Weights of a small GPT-style language model, trained from scratch on English Wikipedia: local attention windows.
Each number is 200 + 40 x the weight over its row's rms, rounded and kept within 0 to 999. Layers, rows and columns count from 0. The size before them is the row's rms in percent of the matrix's.

# layer 3 MLP up, 256x64, rms 0.291, rows 0-50, columns 0-63
090,252,128,211,294,178,206,228,196,183,214,241,143,197,164,214,92,203,208,190,231,180,179,198,188,242,179,159,201,223,166,236,142,174,129,170,195,198,195,210,236,150,215,191,282,161,118,220,176,169,275,155,234,184,157,197,181,210,148,231,260,194,199,147,261
103,180,221,233,270,169,174,236,181,205,148,195,243,207,127,197,189,251,193,218,131,168,143,268,161,201,268,119,238,264,178,243,150,178,215,224,185,185,216,191,160,211,292,292,227,150,150,164,215,175,148,220,212,181,228,199,225,179,201,223,192,221,194,121,174
085,269,186,145,136,159,156,184,118,246,195,180,169,263,171,219,155,197,158,223,205,194,162,163,177,273,198,187,165,180,203,264,180,256,154,195,200,206,182,150,88,134,167,241,188,166,163,161,158,196,192,139,247,189,253,220,207,240,142,218,222,246,186,191,179
109,110,165,215,294,215,167,198,166,167,208,209,278,218,239,256,150,188,227,210,154,220,246,177,219,165,220,165,206,251,238,179,197,236,215,204,235,146,99,178,137,197,192,232,226,131,171,226,218,247,178,205,209,233,251,197,213,170,203,223,273,170,237,109,186
106,169,194,235,176,173,175,175,240,191,235,172,192,183,222,201,161,190,242,231,238,239,161,247,197,209,160,123,280,192,301,158,203,228,227,139,150,160,258,173,234,176,260,156,208,208,183,227,237,253,262,234,221,284,240,211,172,169,210,278,216,227,194,189,282
100,238,177,235,264,280,163,174,218,149,179,214,187,188,208,174,149,169,221,137,205,222,198,231,175,172,117,178,135,209,265,141,174,264,186,185,189,241,241,224,209,208,236,236,233,176,155,239,228,158,206,148,245,243,246,224,174,118,243,236,91,196,185,184,207
098,148,242,202,191,211,196,266,195,152,245,192,184,154,187,136,212,153,247,210,224,186,197,238,166,221,160,202,238,196,327,165,165,191,221,107,183,204,241,295,241,177,248,204,206,202,196,196,103,162,178,262,182,167,191,228,206,189,212,254,258,211,225,176,244
097,201,113,185,235,230,172,275,172,174,190,181,254,187,196,194,256,225,221,180,239,232,173,177,254,230,223,163,266,159,185,205,242,248,276,245,132,229,239,194,135,222,219,157,214,142,147,150,166,174,226,231,136,264,184,189,168,172,186,182,162,153,130,253,183
096,255,264,260,152,256,171,273,187,181,193,226,235,160,222,231,239,228,244,152,237,165,198,230,209,260,202,255,269,191,192,207,168,209,172,183,189,165,203,237,141,153,230,147,236,220,177,180,123,153,296,203,192,250,207,261,164,257,186,247,220,204,156,235,241
084,220,212,263,202,172,182,217,239,219,184,238,234,177,199,167,183,203,237,270,260,192,192,182,196,219,156,164,215,250,245,257,162,217,175,164,122,197,232,253,187,174,222,205,168,188,199,239,98,153,253,205,233,206,239,265,186,232,174,234,147,271,83,168,154
098,221,118,187,195,192,149,253,211,142,241,225,182,227,199,164,183,226,259,197,180,201,207,125,219,219,198,174,180,217,272,141,193,206,168,174,168,195,234,174,101,158,186,161,207,153,154,191,217,212,219,317,219,224,279,260,191,207,168,264,261,230,157,193,210
117,155,112,266,212,149,151,274,222,208,213,246,222,162,174,184,193,243,221,189,176,254,126,269,216,150,251,215,256,230,199,200,198,150,213,110,200,154,179,238,210,159,178,297,222,215,188,168,209,178,179,230,232,252,220,185,278,175,186,212,135,188,202,208,200
104,233,208,202,249,156,214,199,223,267,254,204,199,164,138,233,193,176,214,233,234,232,211,181,241,240,192,212,285,211,263,153,201,190,227,189,190,120,185,292,172,211,213,153,204,167,210,225,197,203,287,274,238,241,299,204,158,254,160,223,189,179,127,173,215
093,202,144,165,205,149,164,183,239,243,180,258,153,222,213,158,141,208,197,141,255,177,158,156,247,231,262,194,293,160,227,213,134,161,165,179,147,206,194,262,113,122,195,200,250,183,201,186,198,228,190,174,245,182,273,237,130,187,193,207,235,167,200,197,224
111,209,236,212,194,261,175,266,194,195,202,268,182,166,231,160,155,203,191,220,255,186,154,163,213,139,181,142,247,234,176,250,156,182,251,116,188,162,191,225,167,116,223,238,231,155,188,193,153,119,169,193,298,213,232,227,172,191,222,237,147,152,158,237,217
101,190,234,211,182,229,149,216,175,189,180,218,214,142,168,235,216,211,152,213,193,196,214,251,196,130,149,158,164,218,154,159,205,255,232,159,194,176,133,205,135,190,195,209,215,116,121,171,202,178,203,190,202,219,204,287,229,125,247,300,150,138,171,226,267
106,159,177,227,254,189,177,190,166,159,213,243,258,118,131,203,194,231,145,268,181,234,194,198,147,179,207,209,288,270,202,204,239,237,188,206,229,233,157,240,234,155,169,158,228,155,195,165,174,194,273,185,209,216,220,194,260,204,177,237,292,156,234,117,229
093,152,189,174,212,218,170,287,159,178,215,195,207,223,145,256,188,167,211,265,153,190,168,310,213,111,186,211,255,162,205,181,225,205,149,225,246,106,175,259,144,187,239,218,210,174,149,245,163,217,231,179,233,210,247,215,251,175,191,201,244,174,135,189,230
098,171,196,221,198,201,138,159,204,189,135,277,141,159,172,279,207,137,127,221,186,256,206,245,186,171,194,96,210,237,220,232,205,276,203,212,162,231,151,217,211,169,202,199,209,154,212,182,179,224,295,263,216,225,122,232,215,193,234,155,222,208,207,230,239
095,199,153,158,207,188,160,229,193,228,169,164,170,196,133,226,213,186,180,230,130,203,213,213,161,244,186,230,219,184,154,179,226,167,224,242,164,130,163,221,71,168,237,219,193,216,154,223,180,179,148,259,196,264,204,267,174,157,154,260,176,201,99,183,146
097,107,207,224,195,156,175,198,217,156,235,256,204,185,194,250,163,164,225,158,160,173,167,218,149,197,229,178,176,218,208,227,285,192,226,187,183,179,176,234,205,269,233,261,220,155,159,118,130,108,255,246,151,239,131,203,196,210,196,166,206,142,251,231,185
111,197,186,246,207,155,207,191,187,203,225,254,219,96,170,221,236,185,220,233,250,233,163,231,286,242,249,250,177,200,202,214,178,296,244,172,159,208,121,221,166,167,263,155,202,188,228,142,160,143,264,243,257,211,168,226,174,275,214,212,215,199,191,187,246
100,158,206,214,246,218,232,211,176,183,148,226,223,245,188,321,151,196,214,241,172,195,256,201,292,212,116,277,220,203,223,196,184,198,135,190,177,179,190,256,144,212,190,258,232,246,216,223,174,202,175,177,310,238,243,227,261,210,238,207,215,196,186,186,173
096,202,217,235,305,197,175,236,206,218,167,286,148,161,168,201,116,194,192,213,158,208,146,184,202,183,226,105,230,199,190,230,178,245,187,170,163,240,172,205,175,205,244,176,166,205,194,241,215,183,285,182,228,200,221,238,153,230,124,262,204,217,200,126,284
083,229,211,239,275,131,241,266,253,221,138,267,204,177,184,204,150,238,164,171,197,209,204,148,178,163,210,145,176,192,149,294,199,222,174,135,159,187,205,204,137,130,188,194,269,212,178,246,174,200,211,258,197,162,193,197,145,259,137,186,179,176,210,185,263
106,201,245,224,240,174,207,236,281,232,207,174,172,191,229,251,147,240,165,244,167,258,169,244,196,113,185,183,215,200,242,238,204,165,212,160,211,121,182,208,162,157,214,307,184,151,204,235,203,178,135,197,239,270,226,224,227,193,165,215,117,197,134,152,215
087,185,159,208,197,236,202,277,301,175,216,283,238,256,245,198,137,197,272,206,167,206,227,171,171,207,199,141,229,247,151,172,144,164,157,118,252,144,239,223,229,210,243,245,209,220,231,185,166,156,171,227,175,165,191,220,166,163,167,187,225,220,175,200,279
093,195,216,223,243,241,208,200,204,181,165,177,267,176,192,120,150,228,238,168,237,150,180,279,229,178,184,199,167,188,177,236,112,199,215,235,210,218,194,195,171,213,131,207,313,159,188,232,211,138,218,158,187,202,267,199,171,165,229,253,137,141,198,118,244
117,196,219,309,237,201,215,196,177,154,183,200,136,151,195,248,195,148,115,198,203,200,225,266,233,208,164,139,244,227,279,235,220,230,151,226,205,219,212,268,239,167,271,158,227,187,189,226,161,185,235,193,273,233,188,193,149,168,182,211,222,226,204,174,297
107,245,218,258,214,193,222,235,196,154,225,146,216,181,180,154,198,186,172,202,186,279,153,232,209,202,267,137,283,134,263,261,194,282,239,201,127,173,176,236,249,199,288,126,182,203,207,168,182,219,191,199,193,207,262,216,152,191,174,224,257,185,177,160,215
095,166,197,219,247,189,187,224,167,184,211,211,171,267,162,322,206,92,141,203,188,204,211,200,156,212,198,179,215,225,201,147,203,220,172,114,163,222,189,251,205,143,178,158,190,108,186,266,199,159,245,179,243,205,177,253,193,216,173,255,254,192,206,213,267
096,197,125,215,235,179,164,206,245,206,175,256,170,194,75,221,121,243,277,204,209,280,205,156,174,239,165,256,179,257,168,235,112,189,235,122,193,217,157,223,182,221,221,209,212,193,218,161,190,249,171,213,224,262,177,206,224,214,207,213,208,208,239,144,216
096,208,187,208,165,247,151,191,208,127,146,227,248,253,119,139,214,211,201,165,258,288,225,256,237,219,206,165,244,246,200,188,150,213,155,161,191,228,176,199,176,143,209,169,249,162,153,188,145,111,226,174,231,185,216,241,222,156,238,269,162,182,212,141,199
110,240,201,171,247,189,221,241,263,149,201,175,165,189,245,245,229,171,211,215,139,216,177,246,202,242,213,100,265,245,193,235,233,171,218,160,61,227,191,263,223,174,262,148,221,164,198,165,187,109,233,207,209,225,190,202,203,172,204,219,212,153,224,227,170
119,192,226,236,284,232,173,218,172,146,184,252,168,148,196,248,109,193,156,170,209,271,104,190,173,229,208,144,248,210,195,192,114,209,196,121,215,196,184,201,184,190,256,243,262,237,210,242,185,213,213,179,187,198,206,205,190,216,162,180,189,187,124,223,295
100,224,205,236,198,201,222,301,178,215,189,228,193,156,237,221,178,261,206,244,231,196,204,208,165,210,164,147,160,268,173,271,221,168,168,192,154,230,163,307,192,141,211,201,191,99,138,161,165,185,269,214,195,232,263,186,254,231,173,168,202,177,149,234,173
109,132,147,245,201,181,216,179,233,137,204,158,231,114,172,180,233,206,158,217,201,105,150,262,166,199,195,190,203,176,261,211,189,233,183,227,214,171,208,200,100,182,236,160,270,176,186,145,187,131,162,287,200,198,175,161,217,133,206,163,233,205,203,196,252
088,191,216,207,308,165,191,199,234,144,229,221,144,199,208,253,184,169,247,189,220,210,121,200,224,196,266,217,223,176,267,266,268,142,142,167,150,152,202,192,169,188,203,164,194,146,233,248,142,229,153,273,209,183,225,241,151,172,137,236,236,229,185,215,226
095,247,223,210,234,221,197,240,277,176,205,220,223,216,242,205,160,250,182,206,231,230,199,100,213,231,221,87,164,147,172,241,189,226,208,213,186,141,184,141,121,150,169,166,252,186,185,133,212,236,178,189,200,201,274,224,233,166,174,245,197,215,189,104,205
103,143,159,223,201,159,178,203,188,215,213,139,177,252,174,172,193,145,194,240,232,234,156,284,178,148,223,109,199,195,189,203,165,224,160,214,161,182,228,235,230,182,209,128,213,169,229,195,139,196,340,159,223,207,238,203,255,201,172,232,235,192,154,199,281
099,96,199,240,292,240,161,271,192,185,182,237,182,199,177,194,148,244,110,218,191,204,201,229,222,194,231,192,154,193,257,222,203,259,174,214,182,213,192,184,174,169,232,222,263,197,178,292,184,171,297,239,186,212,229,189,157,218,188,197,160,183,201,158,294
089,233,202,242,259,195,199,210,117,198,169,219,211,231,147,212,135,188,146,176,166,179,208,195,207,204,210,242,199,177,222,194,186,198,175,200,211,252,171,264,230,173,206,177,288,206,138,205,227,229,320,250,294,227,197,214,177,212,107,189,211,129,225,154,257
094,227,145,139,212,199,248,200,185,171,225,181,240,205,193,276,174,215,228,213,136,169,236,244,273,195,152,191,240,201,202,206,231,165,273,153,175,112,202,255,229,114,208,180,216,170,159,257,205,206,143,142,245,273,196,244,189,219,212,174,224,131,187,131,192
098,148,187,212,182,147,174,184,152,195,171,235,239,206,193,278,161,255,205,237,236,197,195,190,264,162,234,274,279,199,181,171,114,255,206,205,214,214,201,211,117,196,210,189,252,202,165,218,218,251,229,214,283,257,185,171,202,198,253,228,261,158,117,163,237
103,141,168,172,220,158,170,215,123,190,224,224,219,260,201,196,148,231,236,226,164,211,170,205,118,211,259,182,233,193,202,215,116,152,234,144,106,211,195,177,204,251,229,279,197,200,199,140,164,217,229,240,201,238,163,170,173,154,209,215,178,210,136,258,286
080,152,183,217,242,245,195,180,238,146,287,189,181,257,160,209,131,214,191,135,210,179,111,182,192,200,173,181,198,246,234,184,242,150,194,147,182,218,170,195,163,190,216,231,160,243,193,167,266,223,190,127,285,232,256,252,253,155,128,214,162,186,150,183,214
108,236,148,190,232,254,173,197,253,204,147,252,199,125,202,189,174,186,126,193,193,150,157,250,196,191,161,245,173,171,287,198,170,206,153,213,220,247,133,209,154,181,229,246,195,246,191,139,199,178,204,222,214,234,253,219,156,211,159,250,227,210,80,185,269
097,201,235,181,214,157,201,255,183,132,245,179,157,258,222,202,143,184,276,199,218,255,202,232,144,200,223,137,172,201,229,123,170,226,199,186,168,251,175,187,158,165,253,268,192,164,199,232,153,194,170,213,280,280,203,146,298,186,167,171,241,188,167,196,229
103,166,187,217,169,176,175,224,194,178,229,196,230,191,199,191,218,197,236,219,188,178,158,139,176,165,218,164,192,220,232,205,171,126,258,89,126,111,166,217,172,213,222,257,196,148,91,169,172,190,216,247,153,210,218,219,225,224,208,270,208,94,224,170,202
096,198,252,242,204,122,213,215,203,174,173,234,261,120,217,175,165,180,211,218,244,166,212,202,150,240,140,197,225,198,214,202,119,236,169,209,151,183,176,236,239,123,225,112,170,119,180,176,163,174,218,214,165,190,230,163,149,236,162,221,145,201,125,215,275
093,141,205,229,182,228,215,181,223,237,156,224,182,161,201,227,225,230,197,136,208,222,196,211,293,248,162,173,159,230,237,201,216,180,221,230,147,159,198,297,139,136,191,229,262,224,190,230,85,137,219,235,268,207,248,217,131,204,241,200,163,195,162,172,195